config.toml
d_mlp = 448
norm_eps = 1e-06
bias = "none"
batch_tokens = 32768
train_tokens = 152200000
Each number is 500 + 40 x the weight over its row's rms, rounded and kept within 0 to 999. Layers, rows and columns count from 0. Numbers have three digits each. The size before them is the row's rms in percent of the matrix's.

# layer 12 MLP down (transposed), 448x160, rms 0.0776, rows 289-318, columns 0-159
093:464418552431480448454537505519500493496472486519517471559579483547500520535542418476527486522462561516564519505438524519546451575552592477480528441535452512492573557536450509465466509441495530526529460457554493418488445529483512499524538493482500511501531431485476562540573494515451560555473532466469493486492558534459493527486502473573561503451486529538489497497435493489535467583441548431463535507418549494520421547462470583535502509514484503484507566482534471498487561486489464
095:559490508469461474528476515459538480430532560552454498417536489486497523476505491498553519454574602351488493480510486514456546456512453483487517484511505599489504474521534492565440512480504504517541433455490599475532542493496434499477484513496491497458464540491503588526478523575467462451489509478524505515524468568486499435444448430518434561592507573495561529534489497520522536505499553441477516482471487493508521453499458535526554565545478522531476514464523523568523457535459530
099:416478620575468465582472504464450517463543552413498472477507460523407501566555529510518421503498443528479554520562519546578523485558471557488491514565547534522465580518466474575469484583493466517554516465473536464552467538504493500479511512508542568465488438500477563563515498488547513526504508495555477465503593512544452490492507486507473538504490534537485550531459528534543483477503544518505478506445527481492557509527530490509436502487499457464484502557584462502452417496470485
096:530446514451575529584464548435469505472527440498494536492494512451523545464512453521467550557512478498483397497461486488501498499487587519428510440509541530471586531470514575520522489422411504472431520491507503563412483529459561487466566495539507494536476420497512537504484426522480453520515486533479535548500474531514483451469491486536529549511531476494549511514441580524478502533549519496561441475412549435559520534401473486560539516464492482495471500478440493461507540533492474
105:441470456423493477464518517451489501494523510479458485511498534499514522504529460479548476455421458486532548428470480403474565485501476475507417521569501563529541538494508514523463478462499474558528501526450516568403513480563521548480529467526507515479470475498459497613429562551461494447459451494555424465461517486480406483554444423546456429462506494454523478611494486481514452474430534520489466530436598540559503487511504524508470492503469481526488499478543483470518509502512501
099:439419519456520542472501540498451534514498554518494465512504512473494454474475520546529531490507535444577500477564579520567498553467498525518546538524533531544485508498488428501570475429474499524530492527557499464463412546526458464492473414550549487475461552548515455451478439559397546553521498504477489525519414519580621475499534478560535441516525431482552502524524502468488441480509496442511531489571506452469525506542501464498511489529512543499453494563467484493590491473486554
104:570583474556468547495514511534501483504505442524471434534429500493526520557556537507423504539483600511524459544464517480504514442516540503549551501386495482536488461445495507490573542528552476503576559547519478440453490431541567548512506508545453433448450421509548417516503515493475531498475510429523525554487554526554475521513453499451448446569528490561507530530476428454495528497474470491525475497521434476542496449523550487488516536520475512546538486512559456525489489552508558
091:456450547460556536609528500511495500388506479529527485507499532448546561517426472485453476477482551467506487461514474499463465530489549525555523572477515541443505425490500507515493493494464542456456500439488513547528484466595551469467539508467542602447444587462476483463529491479436472507501455524513493533560535544511474497555487513502459554442477533531552518448429447427493499457582477540487497468569511515518477443489534447505492585438540433532492493527522525504511469448463486
096:561461467537470579468526516513596534477519477533466487449543531488581498478490510500424468559480529485539394510477461485517570509477483428430458524459506492488532538542479497497527529461455484508470455508492463460507548392593465533484539434466443517556514452503513526557501463505479396559559489526502480530524516568489487506462556451443518448489422491519498543408536468526479491513486518482506450529451493559437453476542463473469453480519541434482480483516569510532501552468502494
099:512554499538555502518513522528553437490458481488470472473452506553494512470549490474439553520502483504480509466562545529505506505455510548517309474510557526512486475449515513589436444527463511467482441505546490466517508411497482506489490526453478539450422527551493473495556551474484501513453499518488478477473493542498494503485596520497569502495465350446516452485482452488484540483522454479486551418551525535527500486525484420503539538519544478470524483505436519472450482478542445
098:522478546472488553530501422452500441488511467521523495541435525509521450518516531492547513526550469524439472512429460461496512506481434549576435560450507519485452524517549496458497497514493483477520423514538567509512534464444438472457505458455482470386511584506434548504476450509512529507497528422486456576487482504528493548489536554505446466504507633528480478443467502506455563481483528498530565406551454531520554507505536540524459503505481464516502467532457483421454450451464450
097:489548506501443458452478502461551463506540503519457436502428551510523531524539609455445530528449561544462514434443489478499450413532475557454494491526456517507463462422456556507511509545457505478521390489489441479492448436561497465492530505485439569464456507569499557514526497502527530543509516520462553449469505501520476544472500447525471577466495532448429508485451533507495460468517514494529483533542479493558408496544451491430507572525413497521511549454506496484511549522493566
098:481508502439465411497430497500547504477511518465517608421550545476552422538472558461467490420502545584529445545550479458528508419492495524458537529490442501444552493562563473472509438442468529459589576545495500482523535480531475484503478513486505505519505529556486519562504435587508500478469506485586452506514518505478461504499511513486488496504543601458555511566597521495520494491468480504527533568542527478543401533482504511487450495475510491503509522501488506521553462501560527
094:546460507511532511465480554528486454497565481478495510522546547490479471466499540516476471521473531436512544500487494447546489499491446531482537411532528488553529504486459511527451545539445500521456541588544567485470531475535497457483475522543495569583482552402536518480542524436570500492478485461524458559532494464449514519521460466560463558441543583499494555501477571491542375500520472458440508538512519456465482524482485517487482455497428519581491420555503508552497474515397443
106:459505521521549511530515465545543575477534523537458503551514532480578489468481478539490463500475530444526509487444402485512492497542557502537557536551418503568435492545453516469488517489507576470437524504471502439484466511503470495563455541488485464438515459538489517475476466496528506496539551564501477470500476498419521378511458548540547393538492470462522497490527489510421482507504493470450543533500495550478534582513544421506574471463514473495523439532529566411457505482416478
098:488484568535515497513521533504515488540471561538529502542499498518477550434506482457486507551514535549391478480545504470431519454449485522554473507435520454446449442523584428487531540539476491558523536410535436481478521540493574555559480520594515480480460439516489484529520542534579519438580500509530490438442592469421525567463505463493495567494468510433436511476493497464549527475544506535517508495485509466478535481519495507468528496442515504535493557443499495534521524492475398
100:494477537526592577499404466527506543515497429459482477451464511445495539572477464492512448434547433505531483517529570508489483488434492532504468429531495433497455441477525524510452541446507486429507523459482572446530496519452464457434502504472464506477583440473504536497461500523472532507496515519564464445500503514548469467473547512434437433503535543498532444497536533544551523516576402475496513510523450509512522478412526508523557524437487389493478488533521473479454445492510480
100:516422521512567509445512518523511435412453466446472466523492493561458453567510453465493553490490428448562550463509452460582503527512412469444491489490520499474544490548462502486536477519523521538463446517502455508497525557575502530456513474406591438519507512487542489470551468466560402531460382548491484468590518458490522474436493528567521454441534458465458480535477534499469450531514459527441503554498481507554458525540485506534473490476483486465505488484541515476468520468493478
093:469460494579458513457506449494520599496476508506489452525523544564489534522506472529439508483514534504465482506497473460457508595523532590505540475562553441477537475447552507481491575479479406528489460535499523486478458465569499519471437479493492486520473476513499482523607516555493507582457523560512504455541520483531484579501457422512471516494495509474480471558431478449498449565409539527480542488513554523496401578515536458558508552494490536460442510518532479472423492533529457
107:476516486577461518519500474483498549464548495494504487536477459458474491471496509410442488563486506477528476532469468491457564524469541512465480507551521475550544486556492493525415500508551472495483565563520564466539480446481433482520487549501497540544469457416483528462506554501538453498527540506519465467514546520536503469519620516457561566452497547510520493532534492464522425519489498546517479459505543565506481485547631486571560579458460573514530423503537419539506564508481447
102:497497497488553495510490525560491499539556540473415532528448481535380514501597493447422492533494528472528505469503419473543421533531440493527632516486502513518444433578520484449469484525541511483636461577492492460496485528494486532425447555523479452550449501513464511513520470553490498530528446515535475469529476511483572484520492570519542430516507503522482480530516426550524504469473557502505509495523475524514489485514588514471506480509487459514541484487419535559481464532522505
100:563508533443497603527475498512455505491599490501475465575495486503460544409478485478596497523480558489511504465442520418509582549424513441461482497541512510461529575491591469496416473486487459525440471485471425500491476486500464503467497463547572542536511522516515403528504441506513489537543544512523492540501502472507496519479470490412471510452480487512501553548479556490435509522473489441484483517520516497484533497518463529534439545471502504599518514475494564478614512447475530
098:495525475466531486558526476489501549475460490531495469594504544523519469483540433520464494516500462580544533533492531533464500471378551530507515546472467535472442475516568490462495507438493445434517480470534505495514505465477525530517498561436461431558445469509467555523566457465469542508520527530588512467515402569556526549504474475457497439489554507465514488512483559486523482567581455400491469511505496518444553455454493545532509450492488478497439406574525489523498427496503478
096:501440487510562497463486517518544482524472498491475529521553515510450494513499506502514519530521466471537546491467511440441527517513513522519474487527447541529547559481533532535470537503512519462498442479518480499514553429551502523535465495517571407431519573569554483546483466486431573458435419469548526497551440480517557453515555519551422504447493551480502441474435481552495539479416555501505444552466442431408559441520507454478464537438503468489513460518540580551515426529488483
108:562463487455505528468497535537563477535444461468500502540623526501468428538555573507509503419478486528477428518526503573544509512453524539569416534543537526485452494457435500495468518501468459484517488523436507456474473558518575581483492607530547497495518491499527531529478531537438481473412505547504502544557459477436484494455503464496506492501438431472481510492512484447571460500471506560501516408481541549500513572514470554520496465502439461531431470505522447502453514486525478
104:486473447498477477563523548499490590449592493477606503485425552543546451455527518481560475470522545491478489537485585435400515522474490353450551539500534518531486553550460467535553533557475596496524484425597466488493449475439526518475454463511527543485489473512504508486480485485469512521507547449500511511524448553490469506473517440518471484509503496510550550531535471474500522497561473469523520502532486481483477433494448508534438522551538450468436447508496546458525518479496485
104:524465471416549436433464475409551493530527525510513474542468497483537527474530514438509541525493558536460430573479495504484556579514520514515559509557490528491517482451503542558558466421471499504482528498489521545459455486450523556515484422527476459462512499505495564475505443568560508502480482510549558559508565496485574504604493505532445473507454385501532540396524499573483521499487561501460583524487484464491557559545456553465534483532506466496519518466477527464492524484503507
087:457426477496530412431509486493551483487548489480533479466537507462537508505509552591514527539518558469536515612453526458509517536445484536551527459400523569495475567525494420432558504528583486535479453503518597518420503513486524514461465554447532548502505525536582538463446526479434460512547481489546502498504522506455484493525507523537510542487503536438533510495528531507481468522537495459530476557554520521510533539472491557478478603542518574419521514541516563485502485524501537
113:472490498474555506367551513525521505498558477495495478568543529485513598487526504387461596507506476538474498537505448494438588547447469466534538448590460481537506478392443459533512522469516431521424559487463455557472534481548477523530520495502543537496495505450483491476496536554437580483501466541516506454517430496458507471528453528536550534527535593501454460525527465462534512519540503470551493579498478502561456493469476513454469518498465503535503488481504469535522503497480505
101:554504496497530458505407506484621456573430502549482467515536546457584430437411463488414464469519499519488515504535504477455560525469539480532470565482553549493460484459510528484578451525482503540381498465474505525484485533487493511514452468583550506535443487499531474509468532486501433536484453442448474513460539500507526542483477454499479546500492549500465473512501418517561473522509556482499507520421484465471461526445528533567519511567510507473527438550483501514517547429446486
# layer 12 MLP gate, 448x160, rms 0.0793, rows 290-318, columns 0-159
099:455559503460556510397484477536539495551481452471515541529537480551516403555456509529500540413488413527557440458504508495502503446522545496426455504419497449562425547518495439477536503513487521493499536490466421476501510512479508554515523518488454464517506609475429483487551561473469438449475562518511503499489538552480514525552491487432480530479555438499522526457416514538570501498526492576512493475520486526437509528516457513430445510497466446451442516460533537538483506493530462
098:558527461507420502552533471489524490498485480396503593432544575550527545490551478508434528505472482402453497431508485497505480470532490452533507543484498501510547506491574484498557572585501520582465494517565584462512530501502474504556486485460455447496524510526515515548532533534512472490472530505483533451457517581496537547490409399470429491577496450512538499588509454516476473479489460512495481497444533478505492481469521494507553497523508556529499479504607481439443526497483525
096:392508466479500517543441488553545525471516545525464487470475529557519557528497570480485478548507466527468421515467564554579551462475506467477492476441530488565496515523556548495474546522525463458439517538456489473481589484479523525492484549507528498515464506495412468442529489546504502500483491401494468483533494476564506462409516524548536477509440511459560559475540559471487593538441534503510459502486498495518530478482492423463458519582516398514475543434501524529526460511409484
098:459532468498500432452520417549529503503463554408507496488539497490412430526504535506474489533501500479518525487513507501495546530519527533424473509515590488539486578396566524484440425494549491532470484491597445408472513503480477416512557480516536471544528548489459480595514504533551482503460459544491395504456459469498470434445548517492484547544488575486460537447497514509407471508508521527535488541467535516503485445457543474467512528515549510497514468457528499450464459521498480
095:524498499461490463427519515452427415542502482457448494525580469540454485449512427560489515494544512508516560503418533516534519559467506516496580520498445554491461504467482390556569481516518522487526482514547498412433510508482402461485492495534528485506477494474446532515515485553509467456448583572496572498517474444511524514463494552507592509509504536454532553532514521460419501445556556572502501495518483473503506488487511511568492517503459506539444584548492466462474453517503563
099:447507535502472477464500475522482530464465437506590418495490426550487541568476463536452405487522486484440475449496528464535500478448494463518474530540478524511498451463538502488479525579460521507540537509482547544636507570494516462517564493508471509515487582515500437571505562474476512563504470454535587465517473482496548483483510581492517494539536515533541529577490450573529490475502532523475509515515515456397531595466441516516494550502485508494518521477532454475501490392479486
097:543455492527509490476538491517488481496540502507488479470528533596547530571530474441592519484464452519498508501508522520551470525518487390468533518484577444438514472504477435573443500532483477528478499519503496502538536547482567480504485547485473464482450485554459472524477481511501566460541564445600501518523508531526513520443509490488476530460441377522470448463515477542483547537527511541446507529560537482469437482521475537489605526433498453495536505596556539565431487442524491
104:463514529473510510519554476464478498435452497489482537566458495525451540522517448431374510503516559527574557493504476464487463484531487497543528588496491474453536425522516488455512495448553587513446579597498545506493453512487470453527454512465493432503508456518462474516458490506481510482460502447481497523487471576537498489482543543549539555521537508491553496486535573522531456454540492499538568464487481557580492504462501453501582528446411478469562422526455558526514484498446551
098:482500448540501412504524454510579502491475485562488479514539511559494519558501522462526539581504537480438459490484508471504543637504525472509507396492531452515523512539552495526475544401460542474521521486519510518497402504514467388537521409533490500480462442499486497496499611478567500501515459492501523496519542498529523482472450484540500568515535547508476506560516507515485540542545475512483496541472506455501570517548550514530526558468453458428496451434488438534488481558442451
090:431497517534475448398553477470490509539475501531507498508446533524471513515553570476568549592533516465534532518497478402499458491512432494488444517432527549461465534575496542485393513556543481589541561459446558507500441559432524511480534493564552472513507462487551512395577435479511474491499480548537510510506537503504465498547538497512524507437541494505488466486435467518542533468558467513494528548505511479400440521505515477458465531452498502495534485488509501509533526513544567
096:458541498496482474496550455499534443563444478424538489517529481523528442464488401481604474506541516526506528516511520524520487488425458468480528550459573430476543502545497509485515531495547519517471584552474510487402507536478455531486554497530498460478484521396487453544441503458471493479462535500433538526479462496466518511505457552547572467444479457462478447537431430530436415487494539505520431587497571467507503517446427518548487457509474441492538557461510500516466506490481502
098:466532488546421484442491513497418551543503515522530549461437521510500504486538405454451516542539545497522429473452527522489441421466522490463544551522429449433513501482544481540573418464483481479556534526512539476477464477501466513439448535519534411427518497488534536429522464545491557457409480512526490504488512535463449461495569564499453510491542561472519469538538554525470449430540532487501500497457497451502518544556452458502464504476531509570467521556506536526442487461519563
100:432480505534506509524521424499566505536565488462452479491491458492508557508522469530512520572490519515421532552416540457490504470544612501512562428524462492492539504516513575513516458579496504527490587492546523445482447454497444502502524475474528488510486535497458456492494453500443528474467441475479512481542495526505565528430462488525532548488518498450528440476476546431526542548513518535533575548540491546483506521612476458510491607418552561492455490554438512511507520546484452
104:577462494502529475486549419466390539451555413533488566464514493492481526468577496489461482485560478543508526555491513466472501473540391570441503447505593509490505534489526484442458523497438485454504523493568462504515467519493521539461529529519451508535501519482497472492470479509486551522504532547480559583503453522454504528495541514585526529511490525540500479517467558505548426464514512459569498511479521451471447388544374489499542522545482543448525520519481430504491479530508508
095:495550560444502455467554531453479506450509593543538444434428484575494429516543432520483532463504497465477488501526579458473585510411557543518572552437495500527540540511545459555440572467531505477486598494455453468511530563493538506558478477532493508526504531582496477500532570482461509467429512529535525499470558493461537503443568529439549508534462489488455543484528524516455553466545476522519436522477533492524507452512586439503473460497501484525502488486546525510515553495497500
111:539469476415519467468432568518443553548508509538523537514446476491492537519550480502451461419539510483464487432573513479534549433519554551489509453486510485436508488457530485503488540515483442509496435536524522470581498457509400521505562555463519473498554463475526459524578497363506455502436559488540435432514496479499519490467498483508576582498490504470567505427510536503425482521497463527542551434532502578504493541530501494500501458521487455494487546477516539485470524496525435
097:478446547508540447479510494524494474569538488510562467496522551527498471496555499485544527508485469515486383452514491483586475513497518563458568474450475495497502490484521462497528533458473516512499527544529569538424517544492457521504486477534500442580534509523574530543464463453587434447483480535427484477522547527516522441467453586450469652500490512508535479456436521550537513542485477474531439504468485522528473484520476477507541477497524485491500490442573512366517528488557523
096:470441477512448493424518460462472518492526490502528460559458484458505453479524498529467550512459533434534452482485490477395491471439496433459519496419438496524603480527506504506507579496422518473444500527458502580494429512493470416512460548476458523507444477451423500529522475499523542487519514528526476502492477465448453476556508472579542526491518543564529550496460539495476432553558531473560503509501487392518510451530512448491604537513542492507446463518516485597511483494515480
091:488534460447542470470503546592516504498499501473466537448446479501566522469475423547425446486514462505484552455520556455466408504533455551522541480486509526557462575526509534441494482502488506393481483445555468408406500519543578502527488459472485468539505485531407452482546553540521509477501522500533515589474498487491506492575500494483448549553475480476534505475476523449436548434471477528504487486504536486444534488398467436536501439515531504450469472522506513541522461459493450
102:485495577593470516500489473462502487502463466470469513466474456525515577468473500517409512534505485420516524456417427505506503484533458518548472542461502472481460496545469503439520400458470445432486527572469503547546460557538498457493463422537537451491526406476551462540549486510487416539489542466512474515529454446572468530504483493558534498524505458494503521507583543429513432509515529500426553530503458475501501456518428544484439521528505496464516484526449570555491447477457525
109:513503473481510516514519427499530466494490491468503512508525458496521475589470550552507525568482537438491457479482544542532544486494613508513524508442492510533457514520486518498526524506447516475467470568522598488517453546441545455544416538515566449502510527517488612539494515548468531482516433512552480509477480581577508521500495463547476481558451475495469552451461456522588553470525496544454473485481502507511489530574460435488454574478466472585579495557443557497500571501525452
102:507498557447465561528508447584498482501494566518484491485472472539557545481428448481416464525523482512389523482502470412539487471394502482505584502469509474499508532433488477526501518476564488493516545533472461505450494554422519475452510513424470454492498461438476532460505505483428539495493503470403560452498491484497501505524527465555490459457496514513526463459538541526551528585492505505538442538410511457457533570450573508400474543458503478486508514512493540522503536543534468
101:431478457523453476384564498470553514540487504483502457589586551461494530539554536550510515561479475526476463527539527493475480504452577572494513440497514488481555442511483466454537527554471467514547446476503489480540457474438526552561532513530566489489492521443591549496469449539516534526440515538472447477543519483432508510495453491579571505432478508489488486430454501527526539520415508508483430479511491511530515494511497505460556452430522525463405560513531482519491469523555482
111:492521514569508542507498473454488516460543420538557464478435445461503468461511538457500511536501501473487492547495505513510520466448455536397549467490506569491496519590491515420519507410492433557524556480500551503517466419523469500533481501505536525530496501539469459477544446440544512545489488461538481485591596536526496484502491615544473508517537541538526472528555460507479460538449563494460547539456462463448422543526526493489509580500569585474553511547476475534489524543478525
102:558521431496503480555495418564515526537480541504587542492475468545519496478492503480429523539482510445526501521531537510522473523462519457517495582467483514492527519441511570535454418527419515491427545478509484558447520518425487494494514545418470441612497518525497497506522464453484409487533477510568470488426465520477477467511536514527545504513491413476476549499497481556469553545556537533478477545551492457469544603569452539515513453556473524469510537530481539551466440524471507
103:479478508569489547439459490530471534495566505496478503457499463493455509476435508592509541410510572471506557493528440517569473600444507465512523528486559478524577422491487545547485482500519552452517497532449488470580549469466579515467584502484528488457501507512534501431480561506463538514449545498517514525520539523493481467490437468503601540488487444565472457552522531610521510574483517499489475490581505512460485473607466463452452524464520538502503501497493540542495493494496469
106:526484458427468549467554498487507500443493563520456471464517487568470569583448430458562455494491503465503528467426574501523534478471468476508477484530537482488414463512559454502503570481540524434464487493423427477572451469495503505470486506579410466482478534448444483568467503451522485431514443490564487479497461515490557435482530481519450555467460522458518455468535473508496505515494481561502471476513525538544505492516518503549555507520611466490464465525572574506452518521445530
098:466524534537459505525476478507478499510550467492438483538526442554493477478529424527512494490460507521478453510498531417556486500449524437487502505450540574408514581489469536496503491542474471444492503563472507491504455599491411491459524462489519463484528537463439470436566526558457506529535488580517534450570516505470515530479407494563470528544453471569518478478412493494492500543441535610470497544443514533498502461475455570517509440487502517532509561495589485522513533551531533
104:478466490459499524496565484488415414530508496485572596516564499513417440509534518517568518500458520443503500543513513564506545490464499579492533532533427495465516547494511487539460488490519570541494461482476545485545543506490448457517565524458445491520539531518582497495466483465533525558514421471568527504516469562520483525541549472504429480508482431559569558482509494568465442484521471506461563419487550466561500575492497542529566468468483523535565525412490455531509496492489515
# layer 12 MLP up, 448x160, rms 0.0749, rows 290-318, columns 0-159
097:540494511432488466572463461500493483513494496520431504496516531501486534433495458509509530496503550498460518526471442487463507417475454539564536484504495477494529515610573500522534519494543574515554509420459503484546439470533545477465507545490431538468498522524542530527530531479593430449569485425513460526500530512471494472432454526480468500455603467450488553434448489536481491547441585558567491465508464447579464508442517512508538516553482520506487455526497522482501510599493559
094:441471479520500477541475493553484452550544521458435529512502603488498430467563564507533519548449492473471522480475430461457502562536543531486508526527491465447501544588512543530550559587478524465526512526442546501555561529540377530509535513509509499486430533445513551476499558523463455494574510501447484494513504527492461527547451516496582434473527531484512485503456543462455458555535512537541533451505515533496476476477433491531572476490603462427469523537520523523484542535537494
091:488525525506523541528520496523479495494526492580453477511419480556480557425540425512422510501534488538558505446517498513438511468531553488492494508458513457551528518529492545498509533581537486460456568500453475536514518493506554529516514578470502525493552472507514463493551486533430467526514493520559461505462486438480472480417522608519522471503463575477456488490470490498494514533502485517500539552522443530616582537468553509440572464523498472549557489535427453515561531408430435
106:514416453516490434494591469516518458447576532485467549458511546521478522542460603503528530440580515463507477485498561436507531535507480495434455553505578519463453509508502567476509531381532475470479586537435495471508550467568483469517475496508445460486483491516394522607467527526533465479495500503517530487507535507541488517488554506503529534474428468475467464480499477539520462479560505466515482535501503458513510455451544489458606449476486488472496511481539541530504518480510401
095:490592493471534523474524427504533507485457505505498532558485441526505492513455552408561525472460481484520516501463494506488510577583507490544466498484489448426515511589530483574374546475507471498501547489507507571488491506535455495480466531540462515562544435475489505516553516422435467501564509506464444504472442507510459508543507525572428547455499509497458412475518563479566554453450508524532545431508532504525481478500518479460516564454463479433539515503494550554444549508513440
095:559547480470455457478462437517537471515501503514514581488508551430513529493503448512542506459564550577488511462511482495437517566540439601480490542525466423567569511446476491509453475504458506500491552489503485455538433412498456431488508546483499519520470520464433483532493454489467588487511566509398534567530538532474505464447573526473505445436518476488536464487487480569530576466509567520526527496489544527544534511512521455428484442508509430563514522497502537436484491491477492
097:543461506471501495528523509516463479514507428505503555526522509518535538455525467511562470463510510484489553473472533475533496553459492528530505567484558515417547500507486507513485513460500508500490492451446573494501478546562504482430444504516475513422456548514482459524449447446496521395530482493576539423545463429475492406513548492473452558465599498499544522487536486527434546479512497493477489492454601426552482570508454523489589382500545476551461522562497540511499524449508515
103:509501514404490503531560485490424524520456511387485401503481553499489563454513476524556458550542508529538522473518567505576537422452476521540549475487529503507484416528527485485485482503541521529519486503461481509527533531486472487471556474486475504477494481538473493552538419483481537508450474462559482476434447534454528454460490560542490477502474468473495508577493444540506459479541553523524583568453528475482524505514569476384506482570488528503487581601551520509490522536435515
101:489475537480454532523614506475494559448549432541525493467543505551442460526544579468578417536460552502454522551500520492494512444468496464449467482488496538508496559491482515471540433483420520492541502458544495536385416542517500520538487498529583510454499524482470534526488576565514562530482480580514453533478427529591560514473489552472466504521503496516404477519491473522502499542516548541496507465486483472503510525506536480527507492405514478534492445464520516583467455524530521
094:507442459458486417496474492439462478524593471421470493484496555546513469490517547494462510552573374566439571517532514448566495492503495527483512564482471398412494500503484451451494543484487607497548518495467524516559493460531510479536485428454527464521504551505500451508542512447525523503552492506481550554509439478502498522447457448546519513488494467465481527450513478457528488454482531525501529422459541508432554525533441477505529486484528541580490515469524509553445529547446476
096:552562475449490457478511507506505510550470510486458490505473563544430397499473526534530476487486539522526502392436500493490476528553496496546497499517462577515503495522497494502432503543526489494590513443437475555507501537502509485537520516497399453466507398550517424531481504469482390561509537509422586520473504513461514561463571492490455532544462513464536490514445527501545538549501472485487499463514516381520472546465587492505430466523447461506498494508541456504527462513552508
097:491502554509513501460525538574470484490490482451554478497557548473432444535482500516519498485453526513501509493521455487535467451447484469488446553521504477463499513451508498452444493449478538444547523452524477440450518511513496460414535557448492415459541495444478554477522486527396517501515494503475436566426608506500485399445542494432456540552437563532567470440485446539510547496510472523453483524532468525468468555445443495516492454522529481514512501525543471539606522510544453
094:535435446521499449492473498465538461462481505543521484504515499463472478469530466555465472463485503508509500489458503507450565499470590568546547508458528437516424517442507479495458506498492520488451473555545490403481513457538541539465413383475548476470531495466502491411459464559475532531532466538446442578583546434518481521489520526469487522564478566488547418428448469528566465477582574546548507524502475471502500526510463511480487451527529504521468496508575504508506446455466494
103:544495500463470530452511492497483485528549542396488550507449508503442515497506538498496512506501527499489485572472494559460552486487480524483552490573484489535615537539494407534448619577486490470566503513469419445521556495534503454554448459449551477532542535463472488447463502454566545452486534572542461408563509496509496488540532466515436567513505470485485507459471472507538475486526464541535443519466489470490457465496456425499473491466577521528468530431550493537475479456515450
103:562429545510513499471526496472508511477475520526477469489553504543470540470560495419523454481445511558529497449526485529523457486456487589481482416485547456475573564489538503505519474566511585463453476481493514453484483510492543492539526453558599517462506469607527568485482543483478494508428469506478524513453543567510514506478487513487580517494410507446517464457478431497419505509511523586519464541487440563507560537490546452558458479478459553454485492473457566451519485466444482
114:489478478543597471487426451428596483516516544512507533510446544438494472483522476486463474427541526460501495477532557442484448440333467524503558460492528615462513411489562507490477504537504520521524434498503541487523571493540469517456497485539470504499526508495486526498443493463448458516506510573505526462555524478518466512524502487497503504534512497491519484498467566445447545533573424484492510503556516470475522493458459538491449492460478502529470544580541479444423450477518462
098:503493464486521469558542561555467506491539497529396527496492519485526562434470546444529469483521449486524531470505454407478438512509504473459508510516428491578522471480494447542525530521476520557510473521552520523503502457509487463415505534473554514556463486557440459484580511548489471489504580484433479471530436443570526552463541530506512470532516442428491483530587603478498524560481468569498463438501437542451481460523490450549533541487498499461471479472429534506415514524513526
094:465533494543517459537479572498482511528506464583515452504495550536476496461543500459458544415503485536496510484510544521505503486506532499523544501433474421480501553573551518529463473501537466525534519470530546499511540491495496491489584511553460417470517443507429418506524555538486585440575545467433567571496530502539496456563577490519487477467483422482439469497513567482470518501532441522513534442530484465512529498554482477488466529484424547487468488461471461594478453385487477
105:485512511478478524547474525412492518510523512494447592597452498528445595510508470464466498497563496472533487570460490503504508468421546481460498511566507431537476407459537472512475422466479598554533490532520529477490483382494522491512468556514529452502433506534489515418447409501452501424575499483530490481476482456476612460464525511505591513485526506516450506507461468467491534501455478493509489503540479556511475514581511519500532522469480553490518500471526491515538531548523549
103:571455465443451467507507500456509475478553441464439510600487421502503496532472462526556476426433484518486493488560475437490424505527472526428524494438450538528506508463495443462501532539505469574556536498538533425554538502538498493592496502507561492493518474506445459471446541588539433560556516425473490475504464497518495484423550497526544524499515505532442554451515485531470541468505487537537482483480544431491452549514468565469490453518501450452473573532526426487464510451489472
112:482457577504445522492441524534596631482510547512460480503578489548536479460462523544427538517499540481505490462565506430486488536474488530532425473602532465520475484559504486421551474556596537525480540532486504547514565530453483532425507491477478531479533501541509476506582434516474525517562511443497501469498441492494490460472566459487546532526498513477554498504533506472519474487465521459527539489496525503473479497499462481536491517468542431505487467509481579498511402619514509
101:516432485518494532451528438520522508539508481446497545554476395435460515544490485511476509509496499458426484518496488543559442462426537510495484474476509451433485488456458615499532537434517511416417507562528578480458397514466488508442508484489484464476482515470512443451529512517514574576511514467514570443536473518512481458522514477423501502438501535510513543559582497458533471493509444538469526510509448469501513533497562547478573478544497493464546530477433460483492497583481475
103:516402487536494505524474595511490406517572522490519519557496540475544524506477533582485516452470464516490494511454526499526493519405481460472484510493458491553529502508494457480505541541432522429483455537448572471523529474475511417531521388519458492531531481468587482449490503496502483497437439552462581484572527532534490433530473571553488492461581482481449487453546462493505553538517479487485488459556450448449469469535441519473515597510494536460477494510534520562501474468495547
102:496511472519479501533416518458476474585530517497498498506458403551460461440473498526510547500475542500462539505444519479458513478500589483441461456500485555547522404550519491491537537473515554536429485527505435521482512536404515475493511572479475498505498432480551477499521517556589515519541571482518513517534548442518584531519481479560472550530501446540477491433458492480455491563441502508487499567516491496464458471434566429479455566449476450425525471562511494498509520552557454
103:509501519550535525479532472479455520480457510491480452501450459508478519615476545456496467521433518469546498521496460501412577446453441469519444506423547508509523560548511450541475549466577524508476423512474519477500541503526450525499425484427530480525546506568527558496522508529482511462547512517450480500527527461523428449518628495411547511545480460493505543510443484443445503459503495458499556450488417493453453428533482491506483493557490542568495480495540534425459484484517527
106:470492488538445514482476569484581525481488559563511476522459485495441454537526474477397530508492576421502518524505522445481446471527538494442418519585491480532553520459497562442512500501469483461496496491500474528467466508449472524491477477475514476436559497515463524532468456428466520425528481456591521496586494493457565542577535472432493529434456521494485541491556528546541488546527518459500585511540455541461521506477445501485571467553490485489470487426492387463489511486476503
119:437479451524503509471487521565504493574497476541435516504505496486480551547498495528445541428656484505561557526527530453458515531512527604541481560509551476545574507517489578522500494448496513487539512499499516527415489453441538554551549520563526581505506519482476509505537488511495484522470490411471447522507482495482534519450475547515464519521466471498496419511524480550446496477513417514536486514507484516452468481468485545556524551544453520554459539596446512512524501522585563
106:420525426473474514468478476510526458535523434531525510551495412496447509445493561545470478491475441503432468483489536476517532498495484502491499436445487507527510500542564537564515514425429469547502473479477556571483524541500542501487484535497465506515555496465565473395457602512486541499525486496478427480494524458503542550523517510511621500522484467467486418446498476460406593553471535500559553511511496494465471507428558486564470474560498497520486432501546475528537457496502529
096:437490491539418487454532540490476471546490491464512502496517522537520524500463559474489460540519498449574499513499464489539556548551445548489474499487450532480577518516536505497506456489534535499519491505515485461547557459453415495449539521487431492531471492359606475464486586465431454443544514543504504495459468491493494508547479551458527515473562488538552490551505490481552477401441541461488500512513549478557526575473480501496507541432430566513472574568464463552450479502481469